config.yaml
n_layer: 12
d_model: 384
n_head: 3
n_kv_head: 3
head_dim: 128
d_mlp: 1024
vocab_size: 8192
activation: "swiglu"
norm: "layernorm"
norm_place: "pre"
norm_eps: 1e-06
positions: "rope"
rope_base: 2680.0
rope_fraction: 1.0
qk_norm: false
attn_scale: 0.0884
bias: "none"
tie_embeddings: false
parallel_block: false
init: "trunc"
init_std_qkv: 0.0298
init_std_o: 0.0
init_std_up: 0.0298
init_std_down: 0.0
optimizer: "soap_variant"
lr: 0.00198
lr_mult_o: 0.613
beta1: 0.95
beta2: 0.99
lr_head: 0.00629
grad_clip: 2.0
warmup_steps: 200
schedule: "wsd"
decay_fraction: 1.0
decay_shape: "linear"
final_lr_fraction: 0.1
batch_tokens: [32768, 65536, 98304]
seq_len: 1024
doc_mask: true
train_tokens: 453100000
steps: 7562
dataset: "wikipedia_en"
Each number is 50 + 12 x the weight over its row's rms, rounded and kept within 0 to 99. Layers, rows and columns count from 0. The size before them is the row's rms in percent of the matrix's.

# k: layer 3 attention key, 384x384, rms 0.0692, rows 118-127, columns 192-287
# q: layer 3 attention query, 384x384, rms 0.068, rows 119-127, columns 192-287
# v: layer 3 attention value, 384x384, rms 0.0835, rows 0-6, columns 192-287
# o: layer 3 attention output (transposed), 384x384, rms 0.0468, rows 0-6, columns 192-287
k118 110:50 65 40 55 48 47 24 41 62 53 62 66 56 55 42 42 54 44 50 57 41 39 36 41 23 55 50 31 60 51 65 30 51 57 56 33 55 70 42 29 45 43 57 67 51 45 53 32 41 63 58 51 43 47 70 49 76 50 49 26 48 54 56 54 54 54 75 53 35 38 43 54 44 85 34 54 35 67 36 49 41 44 42 39 51 48 54 49 61 50 79 43 53 69 49 50
q119 115:56 66 63 39 42 67 61 32 35 48 40 39 41 52 58 40 27 52 34 30 57 61 40 38 71 45 69 44 46 58 49 45 54 47 30 51 69 48 68 42 40 55 43 45 41 47 45 50 36 37 53 37 38 52 31 43 52 47 48 83 48 49 33 30 48 61 62 35 37 44 48 29 65 59 68 79 16 71 60 27 46 42 33 51 43 59 30 43 75 44 47 49 45 66 50 43
k119 117:44 60 29 45 54 64 48 24 44 41 48 51 44 54 46 48 53 45 64 55 56 68 64 43 59 45 76 60 62 53 54 61 82 37 56 44 49 65 35 64 83 58 49 48 35 63 61 64 40 58 54 43 58 49 33 56 46 52 31 57 45 59 43 57 57 66 63 51 42 49 46 45 50 39 72 58 23 41 29 57 49 41 51 46 59 41 42 45 55 50 25 47 45 51 29 53
q120 119:46 36 47 52 43 75 43 57 39 49 41 47 47 41 50 56 56 35 44 58 59 44 45 45 26 37 47 44 50 61 57 54 64 36 56 45 45 67 56 56 55 64 47 39 60 40 40 38 53 62 60 45 62 44 48 49 49 46 29 42 59 43 75 15 38 80 52 58 45 49 40 53 34 50 60 43 71 57 50 34 60 32 17 45 41 39 63 50 56 38 48 41 45 62 61 87
k120 104:63 47 17 59 78 52 63 51 51 62 69 47 45 43 56 47 31 58 43 50 65 85 52 22 81 41 65 63 41 61 35 59 54 45 54 42 54 58 41 51 41 55 66 57 46 40 65 51 36 39 38 61 42 69 47 43 63 55 60 58 54 52 53 44 39 49 56 75 47 54 41 47 51 25 52 36 53 44 42 23 34 38 42 55 63 63 39 45 62 58 41 31 60 40 61 56
q121 108:46 36 45 49 38 43 34 43 33 60 48 53 51 42 52 62 79 54 50 44 48 49 71 46 30 34 52 59 38 53 46 47 41 42 68 43 61 46 67 60 46 34 28 26 62 42 42 58 54 48 62 35 38 58 39 28 57 53 34 47 31 12 57 53 38 61 74 62 77 59 52 48 35 71 49 49 29 45 53 52 64 40 51 65 55 34 64 38 51 56 26 44 53 73 61 54
k121 108:63 40 49 58 69 13 51 54 39 55 50 46 51 33 68 48 41 59 28 54 50 40 54 57 50 50 49 59 38 42 48 57 45 40 41 36 36 54 46 52 51 29 64 57 48 44 50 45 30 54 53 48 41 40 62 54 52 67 54 40 36 45 44 63 54 69 37 47 60 74 57 47 20 52 60 34 74 48 52 55 58 40 62 38 38 34 63 20 45 54 45 49 52 61 46 41
q122 116:53 55 44 82 50 66 48 42 42 63 65 56 37 56 60 19 56 45 58 43 57 50 66 48 38 68 44 57 30 25 60 40 56 39 37 49 58 63 60 44 46 41 62 43 53 46 55 32 32 46 63 40 68 62 71 54 50 56 37 60 61 42 61 61 58 38 81 69 40 40 54 70 37 56 57 42 60 10 53 73 73 47 44 72 33 38 41 57 38 46 49 73 54 54 51 33
k122 115:49 48 40 77 42 33 50 50 47 56 48 51 46 34 63 48 62 39 52 69 65 39 58 46 49 53 42 63 49 43 68 43 51 56 60 51 44 50 61 32 68 63 50 52 48 50 50 49 71 37 33 61 52 77 39 42 46 40 65 53 48 62 54 62 60 36 39 63 41 43 54 53 45 78 40 43 61 51 69 65 53 47 23 57 46 40 37 35 82 44 44 45 58 53 63 56
q123 118:60 63 55 62 57 50 54 68 53 35 58 63 46 36 69 58 36 41 64 39 58 55 46 46 61 57 65 48 59 29 59 64 61 40 44 49 49 47 67 59 37 52 38 45 41 67 64 30 35 47 51 53 71 56 65 38 45 44 53 83 59 42 65 54 62 59 70 74 51 54 49 52 28 65 64 29 59 55 63 54 50 80 49 51 54 62 70 52 69 55 62 44 45 54 57 66
k123 114:54 48 09 44 52 35 53 62 67 70 60 32 78 51 57 19 38 73 15 47 28 25 30 36 53 41 53 54 37 69 48 29 30 45 45 40 46 38 49 60 44 58 44 44 50 61 52 41 55 34 48 35 70 37 46 41 54 59 61 61 55 46 52 48 56 50 63 35 43 62 38 59 21 66 37 53 72 62 41 61 29 76 54 39 43 49 61 42 50 66 53 36 65 62 51 54
q124 117:33 49 50 54 49 58 34 41 51 45 55 46 48 55 60 61 79 61 59 46 38 53 48 53 75 67 63 52 56 70 27 56 44 53 65 35 40 39 40 44 60 37 41 39 31 43 25 54 53 57 29 83 45 48 53 33 58 51 69 24 39 67 39 49 45 06 28 40 50 46 57 34 60 55 46 56 54 63 37 53 41 56 55 54 60 40 39 51 44 58 53 49 43 48 52 41
k124 114:58 52 78 44 50 77 52 50 39 27 64 58 79 42 51 32 37 50 54 54 55 57 38 48 51 89 43 47 60 51 48 39 54 61 48 63 60 37 53 41 46 55 40 56 61 25 39 58 39 48 65 45 58 44 70 59 35 44 58 70 50 59 57 44 81 27 39 47 34 48 41 37 55 59 51 56 29 46 50 47 62 62 34 49 51 44 51 46 27 39 64 69 41 18 53 67
q125 129:60 88 49 48 71 35 58 48 67 63 38 54 69 49 57 51 45 64 49 49 53 64 31 61 66 33 42 32 52 38 39 54 50 46 39 39 67 37 31 49 69 73 56 56 38 54 51 48 55 68 63 67 56 48 55 71 57 63 61 39 30 57 65 58 61 50 22 46 69 38 57 36 52 52 49 56 76 64 46 34 59 58 63 59 66 38 36 51 30 55 67 65 57 57 33 40
k125 128:52 50 65 42 51 74 67 48 53 53 45 40 50 54 44 56 47 36 68 56 71 41 30 53 47 49 57 50 47 43 42 39 69 50 42 58 50 68 49 29 35 42 37 47 51 43 51 53 44 62 52 80 42 54 71 31 36 57 38 51 72 57 53 65 50 33 43 52 49 43 55 62 43 45 58 59 51 65 31 34 48 45 69 40 74 63 46 60 13 73 61 51 38 43 48 51
q126 117:63 52 64 44 49 60 77 62 63 47 33 31 47 61 42 56 62 40 50 35 41 70 30 71 45 47 63 52 39 54 54 47 63 44 39 71 53 46 43 70 50 39 57 62 50 74 60 75 64 39 43 42 49 50 24 29 40 61 36 54 48 38 42 23 60 39 45 61 39 50 47 45 48 48 50 40 22 53 62 46 46 33 48 44 41 37 40 39 60 42 53 41 46 48 56 46
k126 123:56 40 56 34 60 39 55 56 62 38 42 48 36 53 28 50 48 56 50 56 34 65 33 47 34 47 62 51 37 41 59 52 56 26 39 65 25 39 58 57 51 38 45 51 57 52 55 65 58 33 53 33 61 66 44 42 42 47 55 36 51 34 52 41 55 55 58 56 43 43 55 80 43 59 55 45 59 46 53 40 53 47 42 57 40 35 21 49 51 36 24 67 40 63 66 28
q127 113:46 61 35 34 42 55 24 45 54 37 52 43 66 60 64 61 54 68 54 34 63 38 43 69 59 36 57 54 46 36 47 42 44 52 35 71 48 40 49 65 48 46 45 52 56 53 27 67 59 48 41 50 47 46 44 51 64 53 41 57 54 45 40 53 59 66 32 62 60 51 43 44 53 48 61 50 75 44 62 63 57 83 29 50 65 33 51 58 54 30 25 39 58 60 63 65
k127 114:49 57 47 67 50 45 40 59 40 28 46 58 42 67 71 56 67 52 65 40 32 50 65 70 50 31 70 71 58 29 41 47 43 56 53 56 49 50 51 56 47 24 33 55 60 39 50 78 67 59 52 63 44 61 45 40 46 51 54 47 42 60 27 50 39 61 36 74 60 63 26 48 46 34 31 54 54 43 74 64 39 41 43 61 54 41 56 63 49 61 41 37 50 54 60 54
v0 089:55 54 70 54 60 72 68 45 38 51 47 34 39 39 68 79 17 55 57 64 58 64 40 54 61 42 42 48 49 46 37 66 52 45 55 59 61 30 57 44 39 51 48 61 64 26 56 60 39 63 62 30 39 47 46 46 49 45 71 33 26 49 53 60 40 53 46 54 75 38 50 42 57 57 39 56 59 34 66 63 61 71 46 67 41 53 64 76 60 30 60 47 54 32 33 56
o0 095:54 51 38 61 41 50 40 48 61 48 57 66 37 52 43 62 60 42 40 37 49 55 25 43 45 39 56 45 57 38 52 55 53 50 72 48 60 47 63 66 57 56 64 34 47 26 70 47 42 30 61 82 45 59 54 48 41 66 48 61 28 35 71 49 65 47 46 66 46 38 39 46 43 58 48 47 40 33 37 47 40 35 63 32 50 43 53 31 47 63 54 56 57 35 46 32
v1 092:47 52 33 60 53 66 50 58 76 53 53 32 42 48 73 54 59 38 33 39 43 59 65 62 74 68 40 42 49 39 53 62 44 18 49 45 54 72 35 49 56 58 49 27 58 48 59 35 45 63 52 33 41 47 53 62 49 37 61 74 62 47 46 66 36 41 66 41 57 36 44 52 38 44 57 46 36 47 71 58 38 46 50 28 51 49 51 32 53 46 57 62 48 37 53 68
o1 099:32 72 49 46 51 24 58 53 39 54 52 67 61 62 43 49 45 72 26 38 53 47 75 60 55 81 47 34 78 31 70 39 58 50 39 57 73 43 57 25 34 62 58 40 31 78 58 42 60 33 56 63 41 38 44 49 76 42 52 66 33 59 52 59 38 40 53 59 46 41 42 46 55 60 38 53 43 46 57 51 54 39 66 59 41 50 56 46 60 53 54 47 50 72 51 28
v2 085:52 35 41 27 68 66 52 38 59 62 57 51 41 62 35 57 42 47 60 36 58 47 45 55 54 29 70 50 43 34 43 62 47 53 57 59 52 30 52 71 34 39 40 53 43 73 40 70 45 53 59 48 58 63 42 53 35 50 59 54 61 44 34 55 38 48 63 48 42 60 45 46 68 51 60 60 43 33 43 33 42 44 49 49 55 53 50 53 45 55 54 62 47 64 22 58
o2 092:60 32 59 42 68 71 74 46 62 29 37 55 36 60 67 47 38 40 48 48 43 57 54 48 37 31 41 43 50 28 49 42 74 57 35 31 54 34 43 34 57 52 53 51 58 39 59 53 48 38 30 48 50 36 71 59 65 62 51 54 58 64 50 37 66 31 36 55 58 53 37 58 53 44 44 51 58 56 39 46 41 33 56 51 51 40 48 45 46 59 46 35 42 69 57 32
v3 084:65 62 40 40 49 61 57 32 30 46 57 64 58 54 51 40 56 45 50 61 43 65 52 47 39 55 36 57 55 58 41 52 50 57 47 45 42 58 50 49 64 57 56 45 65 48 57 60 59 49 39 52 33 47 46 44 27 42 62 42 49 55 58 51 65 47 52 56 66 72 54 65 55 42 50 45 59 38 46 61 45 30 49 63 76 32 34 65 40 58 60 81 38 71 52 30
o3 093:58 22 58 63 69 35 43 61 65 67 55 73 34 47 47 63 60 71 37 41 56 43 47 56 26 50 32 68 44 77 48 42 65 35 15 63 25 43 59 57 52 64 64 38 56 52 38 40 49 51 53 34 45 51 42 47 52 50 46 50 66 47 47 33 59 38 29 42 45 67 40 58 45 29 57 72 58 48 40 52 68 47 48 44 58 41 39 71 54 56 47 45 60 51 61 35
v4 081:52 50 59 60 49 62 54 75 42 60 64 54 41 52 71 63 55 63 53 42 74 60 60 55 45 55 41 65 37 65 38 70 37 40 47 58 62 51 41 61 57 48 61 40 54 39 70 44 71 51 54 36 56 37 45 29 34 37 63 42 50 50 37 57 55 61 29 41 48 54 38 50 75 42 31 57 49 49 45 81 59 52 39 59 34 33 55 48 48 29 50 59 37 66 48 43
o4 089:54 44 23 31 35 37 46 66 52 56 46 44 52 40 56 46 53 65 34 40 22 65 45 60 56 82 36 48 61 59 64 62 43 44 54 72 52 36 54 64 42 50 36 39 34 56 31 49 44 15 57 69 50 65 49 52 60 49 57 60 41 51 31 56 45 60 60 65 56 62 46 61 30 54 30 58 63 48 66 30 50 57 53 54 71 32 49 58 43 40 50 53 23 47 36 41
v5 082:52 53 50 41 31 52 45 83 43 45 26 42 49 59 30 37 55 45 59 42 28 42 46 79 25 54 30 40 50 47 45 46 49 32 44 39 46 48 71 65 54 37 61 46 42 74 62 50 46 22 40 42 51 71 50 40 60 38 60 55 46 63 59 47 57 52 56 49 51 38 74 81 46 53 47 31 59 47 58 62 49 57 54 73 64 51 55 17 57 44 46 41 29 54 53 54
o5 092:64 47 59 50 66 38 28 40 37 70 56 41 57 50 52 56 53 56 49 65 63 59 49 38 51 40 49 54 36 54 63 42 35 35 40 47 31 26 54 57 47 29 39 49 46 48 42 44 56 64 42 43 49 51 51 28 49 57 39 41 31 24 45 38 49 51 54 49 69 54 66 40 63 49 59 68 51 68 45 58 76 35 49 40 45 53 37 47 85 47 41 45 53 46 47 65
v6 079:55 52 62 48 41 48 39 60 57 57 26 40 48 57 52 60 49 42 65 50 61 37 63 58 65 45 48 35 59 40 47 58 54 50 60 44 69 41 42 43 45 82 68 21 55 46 70 33 41 48 45 40 52 56 51 39 38 48 33 53 39 62 56 31 57 33 67 49 58 43 55 43 41 49 48 47 60 63 41 49 39 49 51 61 47 49 58 52 39 47 53 40 41 61 40 32
o6 089:45 38 53 70 45 66 48 28 51 35 56 50 47 63 53 48 54 40 27 64 36 48 53 41 49 61 45 42 43 47 50 51 62 56 41 55 52 59 51 71 60 43 38 21 39 54 57 62 43 49 55 63 43 17 51 53 57 46 53 39 33 38 28 59 29 74 42 52 62 38 37 40 37 55 53 54 71 31 54 46 33 29 69 56 50 63 40 48 66 43 50 43 42 43 70 45